Weights of a small GPT-style language model, trained from scratch on English Wikipedia: 3 heads of 128 (1 for keys and values), no biases in attention or MLP.
Each number is 128 + 32 x the weight over its row's rms, rounded and kept within 0 to 255. Layers, rows and columns count from 0. Numbers have three digits each. The size before them is the row's rms in percent of the matrix's.

# down: layer 5 MLP down (transposed), 1024x384, rms 0.023, rows 68-89, columns 0-95
# gate: layer 5 MLP gate, 1024x384, rms 0.0287, rows 69-89, columns 0-95
# up: layer 5 MLP up, 1024x384, rms 0.0273, rows 69-89, columns 0-95
down68 104:155061120106161159150106131134087105115157099137106143119142101087141110144115123101099121133145053159115076169145117155132110203168142099150095126126181121092122170131121109124135052150184094106080060136098198164081065179112146067140048151152142135077058106193132097150165137167163087126
gate69 098:164142093165155143104155125113123128212153154141135087118143185093092132085125130117160105140195114112152093123199176108132132140147084113104163106125129114067160136124150111146134129152168098110116120118125059159134115101144080171195108068158176090133087148112122123086164105103147051143
up69 099:131087121214072140123112133103175140133171133150143125100132131118151087219166088160156111127110111149172190185193132108168129152151114142130142111079082124151134109135118112150150142163156092129128101090115144120179188106178166160091134139085125137128132130177145081181117152171186160162
down69 097:158102167130101106067113151080086134110122163164134044123130164117132118147092138124139105120104112143121096094065091136160119081114159114114133155097061120056106148127124109138199097101109100123140139125131066127066087152198112196161100092171164119186093162128138171124118173102125126111
gate70 116:149101166146108151153149133065186100129165140152170079099065114096136102101109087141088131127115080128140171202104093099164176173112068166129104182099170126119178156131174146119113079065123107101125124138123138120127127184164135155077139100142170166123099154212048106157128079108127082101
up70 107:120137116136075155141076144135119118108191132133090102148129192085126162142084109158142106141189094130163113098060137128155117124159158108090142094125180129138196141131154107121129155176122187155138094075165124127074112179110100143135149065138148122126075141139088117158118060141159117168
down70 105:166092143059075083112150152168149100075091194124071138137122087145126093151151074129143105170120175094192074147111139073105129092084078199094130101161123112089062146098181217121145067127108166121114149104121127093132137124178155108119157082137127113212123062115140134173132141127141169053
gate71 104:076118095077116121170167151085113142112148150177132186126074115120128116105134132151096147147147113232109142157126092154139149134124116140153088154143165136117161163116199074097112166116164080124153148107168109160155105087126128198051122173112143101108084062134134099177085172159175184119
up71 099:103111125093082142122125101120105093121094145137128164069078143140153100113149092110091116075126123129165108201149133125167162187200108129116097196149146125098136105101126086156137108159113139087021170154099114209119111130112182159099121187079139131158165057109112086123103166108145200064
down71 102:148133194161066083060152133171102068117103127071113083157133140135087095162116124135130146149107112071092100182156116126125060098145087125141158125162154109137147100112051146142135124047178155182118094147144192138138160145137165086155085103188139088093156050139164103128075137107174152134
gate72 106:147128153120124062078177113143154095059168117127128112136123110098112168080184159203125148113117153159112198123086108120128205150145144191101122111073125151125144111147196078064148109093093150119077124149110163071126147150125128053080101125105114104147134118112142118145198124185070162121
up72 098:135113119123130159148160109121145105064108132156160145172125125131127071172104153118062151160114097099141157128120116150178164073138093060098152060131171156122128123143146133132136126146154094177138174160199144176165131127147123133177104168163143102090077081109130175150085203122127113116
down72 098:135123099177132158149159090083157073134104149181156187178158087083176103179099150091194068180181134202088136072128135148093145127059135109060080044144097152168146105172100131112172142157117122128126069144097164149097119161109101127192080125116070090148150100154152049145154130115123160160
gate73 105:119118099157188122126139129119162148080158093174177136118098137203136139054130132126126147062126157134167121089067171072110123135167080101108075118134156085109150110110136163147134146146208148138143187134112137146140110140202138097145129119162154195114136199107162128132067131146160096145
up73 096:141126070094106144173161112122135100098102079147136099149192092150098037132129119129088126153157136153082111135119157176164122144198103142102115073102145135168122070111138165099108098066098163115129124163112149079132148147117109165156118107078124162154157115153047130153091113176131104119
down73 096:089044171167141113147067112107132151194155168149141097061178118149131135141124090114182124126166147180126143125153114169139156111126140124117134132125159150111139140157153181066149135134122120100188124102143069126106109158115165213078173141149118103160094092107098134068147132107120114152
gate74 099:112107136133115167126084053136201114048123168112158164111082192148150086130148112135067089129163144192128104141145098133103093114164084153126080146100131049124108094162148159137119136140114126219120127100130174081172127172174157118081109192157162128164098063138145150134140209108153137148
up74 100:173118202155141107141059133124156168159045131156148104131172087118090115160110112133132134130051102139138136140141109142124100100109146056130130163166119116224112090152114140082111156123207113165150105114130108097135095133167093099147132152097095121120079124082121125125128089050127111068
down74 101:155087093107149054133133167182113108158167116155118144116145126126128144099125118144185099145140204107144149145114126179179151177135134106117196131201148204050170161143114102219133142089132119065133165135178093093124129107119098103121134110192091133175104127105170103107113110171118137118
gate75 103:138149098143141139066126182173120113071131131120107057151112165138127119138185096156099074161197139139186187095153168116142132087124156115092131149100079170120087105140149152123135125135067177139089086102103165112118144151156148076100142194106137175086099110153141175137092119119113113151
up75 102:139117110091123087125102141108067143130155110116126162139138091100114137176163132133115069122121154130122141156093118124155131100136149099145157168095061172173094146169130199120125115106135108166152124084097159091186108144030165111110113178138108150166091084148093164108114144142118098156
down75 103:106130161110137128083108112130157043097140120083127100116111133121097141113109183113106126106094131106180148116161174110170149122115149101122106110198141077157133109178156171088186123146086129124134100161126147137141097074139148157100147120131134102059168152120122100101090165072130115125
gate76 100:112130150102106196137127084144111076147106115097179195113137144144061106107128152164101145135081123177154071158149140114119130092183126137169136095133083121117112147096136115135154093121119106145066146106112130217162164151109139157141063105159081118150137108102182073099095184151128082108
up76 101:175093159123149079165157127126148141110141081113163060093127138135162160114109068105095145140135100136072067090121153158140177116086178204166149112072122094108179112122133134127099178162131144089158118095107109136165112162132139139165068102127156133126140105167132140129134135161084170155
down76 101:044180086096163144152180146150136039107111125106102127127073088185109140137096147135133074128154116175128118098122116118103151106127134081119167137165164084153141117086074111064109106154100153096096114093161212123160121119138174108131074135084114166156155091134119077094191085169118066087
gate77 101:130168189111157068156048163146207197098144227127154139112152120109085127121115123119114090137089139124127199118068122117150147116130123129060077078086101151095075112131094141068120189126135172119134111083130114092147122064095179099155070109143136154127146153121172118163089117103112086110
up77 101:169111107092136142073140109147158169173146092159127166125171177101190079142146053107132127091124110134173143133170143107189110108068078149100085150090103115142096137083139036170085131206135151175060117093097105184140057152121103151131181120115161131066093107153194113128092100137177111219
down77 103:134158130110164170128075115169147086174132134187133105099151121144107100185158156066078124100127089155103150106057124128149168114185136167095113179149093119139120079140043121215110093164093135159158115100126139180124132134073139072126082115159104104088159125141111098101104090109136140124
gate78 101:164120151176086099135129151144125107117117124090126080127090143135080165128183128150101088102143114126156145091101052127193157131159174096146127128087088116110082096063151168131115126166164130148119135120130090162076113134093141089183176174119130094139126099126117129089101136086091079133
up78 099:157078117212098198073051102121150086109057187163166156109086134122131178116112146107115147189123127149144071168124130154068135103101153120139113137143097137134132185112052073149198120129155087105097087176160126188097095170091112164132104139110132112143199159094162087114140075130114175157
down78 099:123172124171144151111101169082203080122170111107124160181107132123127108187136162192126126156154141097120110116123132099120123144167108130127143097147078152121140143130109096112175155128078117160115099150147114158190122049188133109159159140139128143083134066091038118130152092196163124166
gate79 101:159134084074080126165141135162123112125090094164087116106153122157152131063170129146134092146153094114136147148113202166160101139164145184138134154116076055154121122100122124090142163125120154187100084131121111149130180126104100185185171187093140142196096103157131163143106117108101069140
up79 100:137138127114091091104141089132143112038121112116139131101086074154097138099124164111190090061096148136147147089173146134035137118118131155124154152079148133148096136186168103102160128197101183122135188118128095132076135157155129152126096159120153167105138110188134171164138149096087108127
down79 101:141138139134101099156145122148162179120082140151144176173145134111075112108091049107149133132148122182138121159148116101158120105095169128189165144156139145061155114110085159166094095134181125165121110147050064141107152149099119149159098154152074136128133152114112117069105125117098194196
gate80 103:093149159096116111087122112112091134158105191125213158135155153141162166125121097134118117159082099096103062111085099172114170094081189110123123171081100167080087099111118135142171154175167136114151103058143140136164181176101148178104076098139133105189083137140130185156099152063131108098
up80 100:199160132164190114128101095162178120110153116128113107184151160121122133170156159088096044128116121140113131117136131096166130139123079100106109107168139133134118123086181127141147181115099119174130129147131113150134130114154132156204177146132084165136118115170142093140077058074102183105
down80 101:061094119131080168120137157124097119140143170198124120142132068126123139098105182143100113146132130154143124115116126168141167152107119069138162107107125102128153066159140111137067091120140115147127124113132173139154124120117145131057102087144102109137141122121123077103200160109111173124
gate81 103:146134165200106110133197148085151166130163191141117093145099149119122164184187094129108150093128155162081096159138111134176147135116113122135106103124171088124135121111135088079165150108126111166110155158202094145138076179203161136095101171114146139100104164098138089137193120104170107092
up81 095:103157086131107123093111138159178135113093153129114162090183111079163163069109096100172157116107159141106104110138164065097210116121092134161156187122124161086108070162114135124102128141082121124092101112175143150143165146194116188180146086199128117191096118189129167133117080126128121157
down81 097:150149177150132135115117161135143188128084132128126064131163119112129153142114093130128146089130133130090139129214091097119140101080089157145101139076141115212143158136123043150139073125177103184114132133100107151141087203197196142106066152120183115117161190145187167126110154149135118118
gate82 111:082139068111136074132171139106139154119127124153104095127151163164113142144130102113080083126177179168102110172102092138166153170093104100089147160156131123147074111088174125123089184124145102118106087083162107116168112130127093148172157124105152119149094147173166090154107116099109117083
up82 102:102096127116126204148110184140077112156108163116164124135121066140169146130143185120116131041114139087136127087112125105171108134103147146122159105185058084140137115086171111098050127087088192126132094175165134117119087084151127102126173186182118154100125174108122125136112167105157058151
down82 090:163141146176079173099079113131140128099135075126181150108096174127138057121145118113197140099052090144111113115117132127068106120119127147078149119150084094135151112158095142142160087111135090162088137119120115114095115152103075121126149090145181132100135102117133106075118122139129084142
gate83 106:140133147132137105145138141099188111176138149154162151172151130094126188116112121110159137110191157113126126102148139140137166154060125109103074175128140130104122146088070181106159184166088095168130112142077213163052153168109083106080117114147140111128154134148148148101112186093090138072
up83 102:082158174205111114094120123052133181107118109084106112110101145081131162127132136133132168148094101111134149096126071202131133153140137141079089146106127102128155031174107150110071088100073127167164119129106143142095231133149128143083100109135155101139126127180150100173133105089110223102
down83 105:140152110099082113155135146073163084180102174205166160120114089151114153100097082171142130132165160146130158126113133125120159129099163167130109120045112160110113174102117132127128151111074089109105133149098095192150116144088140073129141119150149093139127100081147138142110174175076142116
gate84 100:164134162151057126151123144114145132178138151111195147111168123125115116119093107070098180125142158066076148061104107132097090131095049168148154090141103089145166112209122144128148104162194092141170133137159119139155172145121118139140081154130103142113153157174158138122156168066126124098
up84 099:095174191096118114090149093097182133163122134162148108059145138109113124101101149106135183124127158101174086111144156118118084167079085174089095123119129174189145122131115115117184142209107116065110090170152130129169087062185117149145078119160110034113198140159141146114111155159159136068
down84 099:130082080077124096164166123158103088144105144124101128158087129166124151139119084119115096127115133154122136151111172112099104151169167107151123160100099143154115130154160058104144144176164192105111134104146050169119183185195109096125109109192139102147119076122086112147160127161121129171
gate85 097:089094152122078113086154136186148104134141114089088143142145137121095157138122102111154169174150115146133119133147110114133139151102115173166166147143133107034107128125171128097095199218210107114146120045142111097149074164075113091170148100098071133129154083121150133182111120058123142151
up85 093:124063120084162152142108160173120099143153191109166092123120138113114117166114161128143122141146086125133153099157188144171106132082145175111142083113125137135064148151156128039047125140156208112173161133092143042144173145108163126090098209143106172115129076115080102090144136115122112119
down85 095:131179132134124104104122111120053164129131132119125153147147111082109170116155119109164103152074137082117067092120143159119115116055112057124155157121192065117161128106145145117123129118134095118139150082205135144112174142110155136084098117117131109153107160192114150171082187078154083111
gate86 095:119110131135061089166144084083164165119087171216078165152138107083079103133138051152156141132120143132115140112097135128129085158106132094140114066107203169131098103200159094080107137187131137120166101075066120124134111153162144138129126171162178098188141104129124125126161136137171163135
up86 093:174206103169151148157143157109100102123092142071165164126091085094120088139155142095121134123154159163146114147182176125125136104079181078116135132076162113150082180137121096153111112140109152109114156101074163139134111184089117148124157127049083142107113167161123157115121097205133110119
down86 096:105105155167170130119144176130135106112171129132137123082116154140155089171137132151121041085148010145136163155091115108112140110163113127176118128108164096173203143185123106127138116127184128196116102095093052156156113164165159096140115156172084095097160153082137142126137154132091140145
gate87 098:132080112142104181142092106159109140139121180203134093099181118144150130186185066137076118178132116178159183130119161133099075113135126149092100080136142105132142091120127080121118133133152151194122097190117168146069098124151171137089187141136162085115107120075107141113096174124079079143
up87 101:097149075113087116088167125140118137130134075147134118193164112166116170101154154082128113112124100091137118143119160157156149114133120100107161127084117060163159115112152151143119111159162139107180133150147128181133176068126194104172138117176147147108083068134119183099113130100184123135
down87 101:110114108121113152142096123159119127142177144122118163100137140145139161167089080112079116120120224120098136118177139111190171181094159171125128088079131126149130118102111121143145095169131127125141161143124120151177158142120091153114096135087204121132105129102120073097136213142113139129
gate88 097:140155112098076128136188184126102106124139104123103203141120137185066146115166135193180114113173127078104132140111113134157074111136142125101144099118101140123085119125106117132161122131138078092200063166113094133061134171118113083107125122104167102165107157107130113094181121052091168169
up88 101:145147138113183071148079161121106106164108068159116103144110211125114120098114113144107080191117065102081177173095084096170153139160141088063124116136173191122120116144144126134132127101125129104157138118173060140135140094093078109153084105112097158109186136150127147108138136109132159150
down88 102:129162117119164132137165093146167155100082081158147144131172120106151167111112080139156172173140160106106128119121139117120112135127058109118175121132133112179126145130135130132092128153151099138144105193143100126116079145142131091142180079106108082157098113156115113177189113133107099056
gate89 105:104144168200163093131148120124140210166148116130194091081099136160109085081129142145024118109199141136086092099155130103127120128077119101101109198152136104118095082095114106166116082135166122161091094137195115096103109105155080133067144149093111135112076084130128124145132113164112070163
up89 098:156114125113124128138135103090128143106067150130135106174116175119125107112140177146176080099178127141092162070169127099114142097124136057139133162094147177176080092138161120105149147078150129148108101151117178167152133131087117133128142127107157108125133140169146105110171107162118115155
down89 101:146145182150137087145105133112145120120126206161067113145096137154137184046122084170037145127192150158084139175151184145142163148112129140101173145174152130108122105095102125151115104099126146112089140146154094054074109057088127117090130165123113125149157218089122124084137107200147139153